Weights of a small transformer language model: width 192.
Each number is 128 + 24 x the weight over its row's rms, rounded and kept within 0 to 255. Layers, rows and columns count from 0. Numbers have three digits each. The size before them is the row's rms in percent of the matrix's.

# layer 9 MLP down (transposed), 960x192, rms 0.0549, rows 5-70, columns 96-143
102:123148155121127130119149149132105130118115108117107150114116165130121166101101158126132117120114149099117088120153189123119095164068067145098100
109:102116145148122133102118145144131093137118109150136132084136069105108142148166128126131087128146133164155116113110104098116127100148126131088161
099:141108146148187137123116105156106136138104099159147130127136124125087134107124141119160092118105146119113114147112117162104075089143167138123101
106:072124134117130138101149119114146142108105114107089128164133117128141114115110169167123123128107106126142160110096170131135116151159185145113097
107:098133103149169114146135110147147124104114133178133185123155110136130158136086179149127124128086139140147116090130131111105145165127128185126143
097:152166172132104140120110117140109098144095117155090125106140098141115113122153118113159131115165095134094106171169113128089104105143129131113133
103:140122162132117077114111111124128137110126130132133091126095155121166152133123080130079092096107129132147136177128133121120149112144100136131162
104:076118132142119155155146113135135118082138112153151114148106140106114132133168136128092118171096125158126105173104162189143114135119133119171137
103:118127086086090130098152151157123145131107109135127143188093128095131117138106154129107160147134123152159069104134104110118112109137100125096143
103:137112147169143163097096124093090145103113142146180119131160138143117168146106126132097167098102075143082144085122133123127085152140120112139089
103:161134117159139128095148153147119070129125103134099112120133161156099136143163103095125122128138131093112130089112154155096117132145109115149122
093:138059114155163113174079166146110102107151149151151103094104132133135105133133147101109140129103104075130123097101162137153093140107127087132071
102:145130116117061111147106167126093116098143133105155130176114111116156105108129122148129149141121136122167096107096104172155123110158118174092167
098:109116116168100125134106175135142099145126106128079118150136082098109100137124114106096130124127117110131149113132127117130166159127067171132132
102:173102152110126123137111076083097184151148116092118177126120140077150147133122109158112150165155100158116110194126142104137136096159155126133116
101:130132137113102155128099111107081100142167135151167128132139149116108170133126116123176097094169140147087152153100100139108144143096052102151149
099:128124172102098118146097144121116133141160105177134105135121145119131149098069132111133123095155142084144059133124147126123103136162117152144135
130:128145085135091156097101112125113157107102112164132120151133119082124101112147128181104111119149075131138146174139147108145152101098119143133097
113:158116104140164160177135092157119112130070174114124129110168116111076094143106123154090114160105124138091130149108138122154146135098105115175116
096:121151132149128142140171128125150092129145147130129124093126119081114124143128163141134134138115122064098136113134165098102118113131166133146098
101:178176138136116122114106139109108164137128130117120151123087089108109105148130098116158101071155126096128120145153128125108164119141116149132133
102:147134147167162147132101051115153117152123125148117120109097097082096131168139117100132122130112148109164152120118148148133102134142094125152143
098:126143086103138142134145071132111135129120087161106135129109136126109143114123165106148095115144121112155103131131142144143138099138117140128104
101:114122136134103123136094138155136090093147091116118130122135166154159093110134130139129151142142156133126089114089128144142135132159104182148123
104:096094166120123094110119104175129120157128091144117119099152155113117109124134091153145106104127147126157130135152118139115136141121104157071119
099:088151116106100105112127122127143095102111131141164163128121127156121115170114141156174099079112106130141133135126123135152123155154134141125112
096:136103120083066119156139108110119193147133124138139139101113071127161185148131131154191109128116148145170104121120093168138121099137136127130116
101:097104114084091146139120130210113149119101115134138099134173136125095152152074130181060158124133146174187151139130160132191110092130078150152138
104:158134131148162120131075123128120088119136141106131159133111145089160137120141131146110106138122127114177182146127117102155175122127134116102132
101:109118099069122168137099195161140144132116126120094114141166179134114129177099116156108105135128093088134120109091108136191127103094099147117136
096:121140087111098123116133136150124136126122065092133103187132113130192136083120144099143086155119131140101116128137067106115103103100103127122121
101:122143133171133124134084184137130108162094115117144115089142107125104126161159091089125129081118136146089133106109131115092123152093128125118121
099:138128121156140115125128128170130096106102139103118166133148112114137151167165096140116097115118108107145163173128136142091094128151147100113137
098:124121146123132081151094116100138098123131135126112092116122131112093146138131115128099101108128129128148176071149123120117170135108128132110133
103:101142124130118115105139111166126151139144113162123127157097119103129122129121177131159139116158102112128140138116152105112153139152137173148082
097:133150152111111135106141118163125144146113127148115139119116173095131134179105163095117112117113118137109133109148139108113122139143131124100140
110:115135104149107057132121140110146104128108124131088165141128168135176102148129111159114105111155133139152101172130120131150161116121180133116142
102:130168145089133105151137157119132148111122132078145103153104163114159183151129082145111098123125124141149099166123147119070098096148148119132124
103:130124132137186106181098127109120106117153135164143147087115157120101113164144136134117117130130132095098123182100147110139057107143154128149086
099:137109118122155140121123135121126140109135092112078136131121146142103111101122125151146114086132126135084120113125137125106108141137139106118103
102:131131087111147123140168187094114158122135107136138168163108140128153113117111128174165127128146093150130142113153149156142172135156116098118124
107:145120092092168107132094087132107095130155100136141190140116109117128167122138142110110083150173124120137150186168126125134146159120150129159098
096:132123122122132151157134109118124116135126145127131117191135159143135176081199140111146139086113167102115138122112160117142098112110135097115098
095:113146163149128123155146154149127122120133139147137107135092092159120113106103144126117143130138089111124132152168098129120101082117140120122122
095:149130143147137109109065105186149137128093153105112093127110122137169147132163086111149096166151131109114127119141115168085126205104114104118127
106:137088142106113113138132130125121141127145135159140148179149148134158170115062144132096179137146116123124116123151120137143127132176093145101064
104:153146132155168129109126108125158102146164146132162176133106140146149117116133133175160123109187084097125169072119113104081132154162112145086121
101:154170107136157140089112114167164113159118108127150100093159127150134116108145125122080100086128128127135144095121123108157143129068131102163147
100:095105109108152087123106128109120111125122110097135140111133140122134162121168125147130114114129100097141134080131160175119152136134172123118168
108:156129125109151081155128138100122153123103131127095127112145121128113160144125157122111100127151163153114117098162123162151134121147155087138136
112:111157117143070097141164133135150108112131093117082131110129120164136128102139133110111131089161145137083114113143145152173100117127092142148125
089:113125160111136103107155111164084185103111130136117113159134164124151127118158164133111082069160165152099140112154156104155112134149107100095117
094:133124094169162144119085092159108082077144130101138149103112096135117101154119127150140117091147137101159145119108120096125168136172091116111091
103:152093129135124106150167115170140119126131146166104146103106118085137174135130150157139113121144169101114122125160124106131130148132108110155121
102:089123096158128101129135158125126111111170091166149142122120108118113092142124126130092132142129147126165120109118183100158167109172140113153110
105:135108160118112153128130173126139148123075142126109147146130110136095125121110142130102130127112133142166070103157100141096137133128127134129134
106:094124122106058092119132146161146133146146091099121115137145158098140127155101139127156152131151169104104120087114134141120137149104106153134104
100:194094108118150148130131120156175128134150121155100128106142129148123164094146132171122118098137122117147128144122101139178139118116141105167167
095:100147162103099131139108103172132112064105096122116113147152112124114109147136145131124076130121124132094127100137175155111106146131106126121079
090:144132133110169082129132141142136142115129113145163110129125100133119174124108122124106131108118175151123135131155146136114079082096129080149108
095:138159116139129127115189129138136111132126091104124135130074125095121100148162143099146176081175120125152107100167159138117098142107146120121172
093:095072111146135111099152119084087106112127168153149112110098064121111162158133137070135128145137134115183095141119157155131089116148122108145117
111:125129101133155094153098135155110098139142131134139140109102099116096149128158113142126145132139138116101086170127103132122135082154127133122144
096:142158110168101147124145163091071111115121158112120149153158103135089140108138072138141125121093121171112155157138166102104128150073151098122130
095:106142115161138120156119136139065154137138144129146128123099127105101168148155138136108133156138084138110096121132144082114142122127162120140090
099:134112101151119123085137117129161105121152106129108170158065140062123128174133133120132132111120142078129164142103143116135091162117092153146089
# layer 9 MLP up, 960x192, rms 0.0841, rows 6-71, columns 96-143
100:124098121135133133149152109126102123122128152143137121115147114145124147119080115126120119126148077103129122136119143126144124107159114155097105
099:108135144084168157113131109144169112088093145115105132105142131118161133133121145142157139169107172120134162092119092133110152150161141121152149
110:125168125147118171154113094118165161131118167151172154121145123148121148078136140157132147148123110135127177141106131135150168158142143134090100
104:107155139120109142131171153109114118170116114125120189111147142104124081153089100115142119106123112170142104137119151092152143135066101155110156
100:157120161098099158133129136128137150168131121103074136117110151126137132105136126095144165117128151157123179127086161141108134099105113098114101
104:123133129133122116128123119140119137111136095162136163150132158152127128111129139159161112106115148126139105191159092120139150113125149113101158
107:161141126155104157114170149117185169134094145140079086160112116120101162124155093120113098158092160140115166167121151161132146118136152109152155
101:144151090058102145081110150101144168150152146190120138104112115119131136141119085097139121172113160111134109134147111112126143141144125170124169
104:163143111140179128153122108110109167182114114118153133136090092125144088168139153149171165107133162101157139111108115149124155154140108147159149
100:164165074091091098078096102115126132170108126138093160137142120128095136184162099149152154130124139144128170154117102096148099122131186111096082
090:099165095104122148109131108165165127182091176101085193161161097155125118117148093114153122118116125113118177121111119132101137134143109134117096
101:127149131098143193146161158064105111157101080118133110156144107112139136125137112108094150118114147129165129118112118114122104085117157162139118
096:130127140113105133133122149146118169148153164162096145132131098113198128102114146160122185118148150134145165136165119124090129157083129137147121
102:153141140128122148170165124083141144130137136105095124121110120127164135160107138117126163128138101116146122163099109153167105160091150118171120
101:139141131102161139122096115092092144157139101136102112123115126146111110154097121070135133165140124108150101163108149087123105135113138110153137
100:185100125127121127115135144114123149153124139154101158098141098155130169130062141172155110118121170138115124159125110158144086113120133172097161
128:175126131136118141136130109095116173156110110130122117115165151131109160110154116116095119136118133141100148144175097126111161127096155127101116
110:131109152096198171153125121127160122154107154107133115068159117107167117148118118086147127158137135133145155134109139145142113114093110162124170
098:135141125154150146108143102148184121151150131157111089115099120129156117112099130105132131152116148146128144127094127067156130136104152158108115
104:162134107114163143099089122140165119169135116149079152168159102138140164159115127117223124165173119136148132118089113098153140129115167143122123
102:113147177148107122127126107114098160137106093101156132155132083097094126146078135112142145162096144116135148166145119128129134111082145145143137
104:150130166104142106105103143150105166124137183155121139089144131096123123155159126131179153164187118149131132116150111122083149142090147129150125
099:186112148107117146126114102141130139136120165117130101155128141121095118118115170104144147127156139104122114101106134089154125150117151136092107
100:155126113115103099133138138124099123158170126172123126096175139112175151079107133137157126128134151115102095125152112171145096105102143176115100
099:139139142081161119124095126109139122127125163145107121131118124122134152137096161100120170114159141151162099122149119104156108141091111109151141
097:144114108131187162112130070152147144121111120114076115112122119181103114136131134094106157116116128128147122096113119132105118103117151138146148
102:157113086141129156132130160125138129111095108109120145101133123116153136099111138136114118124142180122153171159162152121151129143110160169139123
106:156140131098132119093113081152161147101145138108103136119111141140123075110120134142146152141088141113212149156121120112152126120118139134098105
100:128113153104152160124145155118134139144144103147135151147120134140189154076113115107151107142160124175125113097106118119099135124125143119133156
095:110116095093157164103129157092148110113123096089109126164108144138129134119161120129158130119135108096160161127118137121137141092138106121165109
102:173123161135141152130130144103114143164117151136083098146140112111131134126061118136111150118094097145151161131139139142094127108135106082139095
098:168149130099118147143150113097148097142139099113137121143099088156130140153071143113136200108105088106137121161150126073154108125115158127083126
098:104091158134131144165113089131139104140131168161112133095126136088135125143110158128115100125127165129104152097133109143136125126093164172091092
102:140161123106121176155086122120095109141074115094142145118214122131131164150166168123171156138141127183141139108135110132105100131100094118142118
101:141133120118174131132173100123137136101087136140108106109162098164098144146145085150103163141129122104131145144160149110145172059105118116151147
105:125177102144107115120146094126150123161122120107141156154127185140154137137113146133117106160118097134118110126179165157141176104116103098085167
100:173099110108112104127133097115136109142134150152115158099098123121085125120133122093148153165121126120122137106120110093103133120123096150143159
100:160147126126106172100116130114149152133065162127086135135172113127168135124109116091112131122157113150152125152127112158093154122105133168125173
097:196112107109160124143172148114116153125140092169138158110096151120156159105137108153118153154099130147161128152091113143153118088143135125131110
104:128164123126089129120139131115132133141163143126149131091156147119159104169144112099120126126162116119159088145171101091126083130168142119165115
105:112142144139161080160122126132110156112151118138129115153132155151143128136128111129154097173153131127131148131114125088168150148114169133140142
099:126183089092147111129111148138151162087133121161110169087121089136130154174118106130113125108130129174138135154090159127084142128148155188116140
097:125109168157119103091124108109143111131106108074147105081142131124137131104172150082166112146162119152125113154104134129096104145128161110128126
096:160110109106131109121119116088140147118098114110098137155134155108174168110093136121153164155155126093153113155128132129117137149095101097140147
102:160113116140143096160141117122081144116097153095161132141150139157147105101155148135160134170138140119110154168197156119127147125120133138102151
105:150128145140117153135158125089170099157121158143123165148138088111156100089084125122113117121143118128144159115146170086106144114139116152080141
100:121160094106153157145173131128094153126103105103126097127128109149110137108152138136151127129123127162150161139162134147172109144128180182057128
102:126143123130115146137162127157119096145098134098128156130165148174129122104095107114103123104182124141163103112152102138101158085129154130148133
104:153115108116135153115139139100175135147117104150148101175137149159156146149164170127158179126129156117146157186150099111114142072140168110123123
106:134111113120101125097091097133158151130123120144098131111116138165111159118133108158141151135149148147123150105196109150141093099110153149156132
093:127118110115122121116157117102147117134123121115122160101146092117129146159094101105132183165118143119125130136114144072159129114139100122158126
098:136138140130109110119151158098097118145089124117165153104160162134150169106145110123144137156111082154097105101177157120080140121167151140158198
100:131108112148119156109096193099094166159100118121154088140162128146126120164128138112123132102119106166141139127093141135086104101104183127149147
097:164112139157142140155101131089117128162136156153112164131168145107144142139134152111107140148109077135120129111110122102157100119173095112155133
108:166160114115163135118120107091150099176138152145131110154159105109160126111123113092125123129156153111180098090114095109121115153146132183108129
105:124165150138140126118126149091108150145139165123091151136144139145089133136114133147163146160161105141147145110185140166115160147145137147092137
103:117150139152103112143157157112102138099107120098158150132132128133135136119103160116149123102123113174098111118118157121098160120066101117113097
098:158145070094167128098137106142163113147176145115127122115120088118123115148075121084119130147122151127124151106121152099089122113153105141150137
093:122117134083174144099152103104140136087100095083108125155121105183150163081124136084154108127159184096141171118153142149121161155128110109095134
092:151097129130146120141132110102154142118179112147122115123144119130170113143126106116133139106130146142117149113098094163116110130165155190142136
101:132136129050161110095120141144137134176148136132108146172140154149122109119098099150159144105128131155131149132160138092092130124125110149135170
110:111140132094131134113137134138085110144149154143136153196160137104129125128127178120127114117156124104102113157118130126121107089115117130119158
101:166136098087119125125149127091108111149074157115075115160155173137144116100141120090150094104146093109139131142152089141143109149129133133158143
103:149159130112116120113138127136140102101087143116120150159136153143136158083113122107093120156121126145161130114137103105136167128129136094136116
097:111097125115135142136127136119102142109150099166138114097151129119102135145147131164104127166156137140154110125153079120091115080084106125161109
103:138139117084128138117163114136144110131107117138127160084136156141106136105154123138162117149133134106117131161131139158078152096143149140126137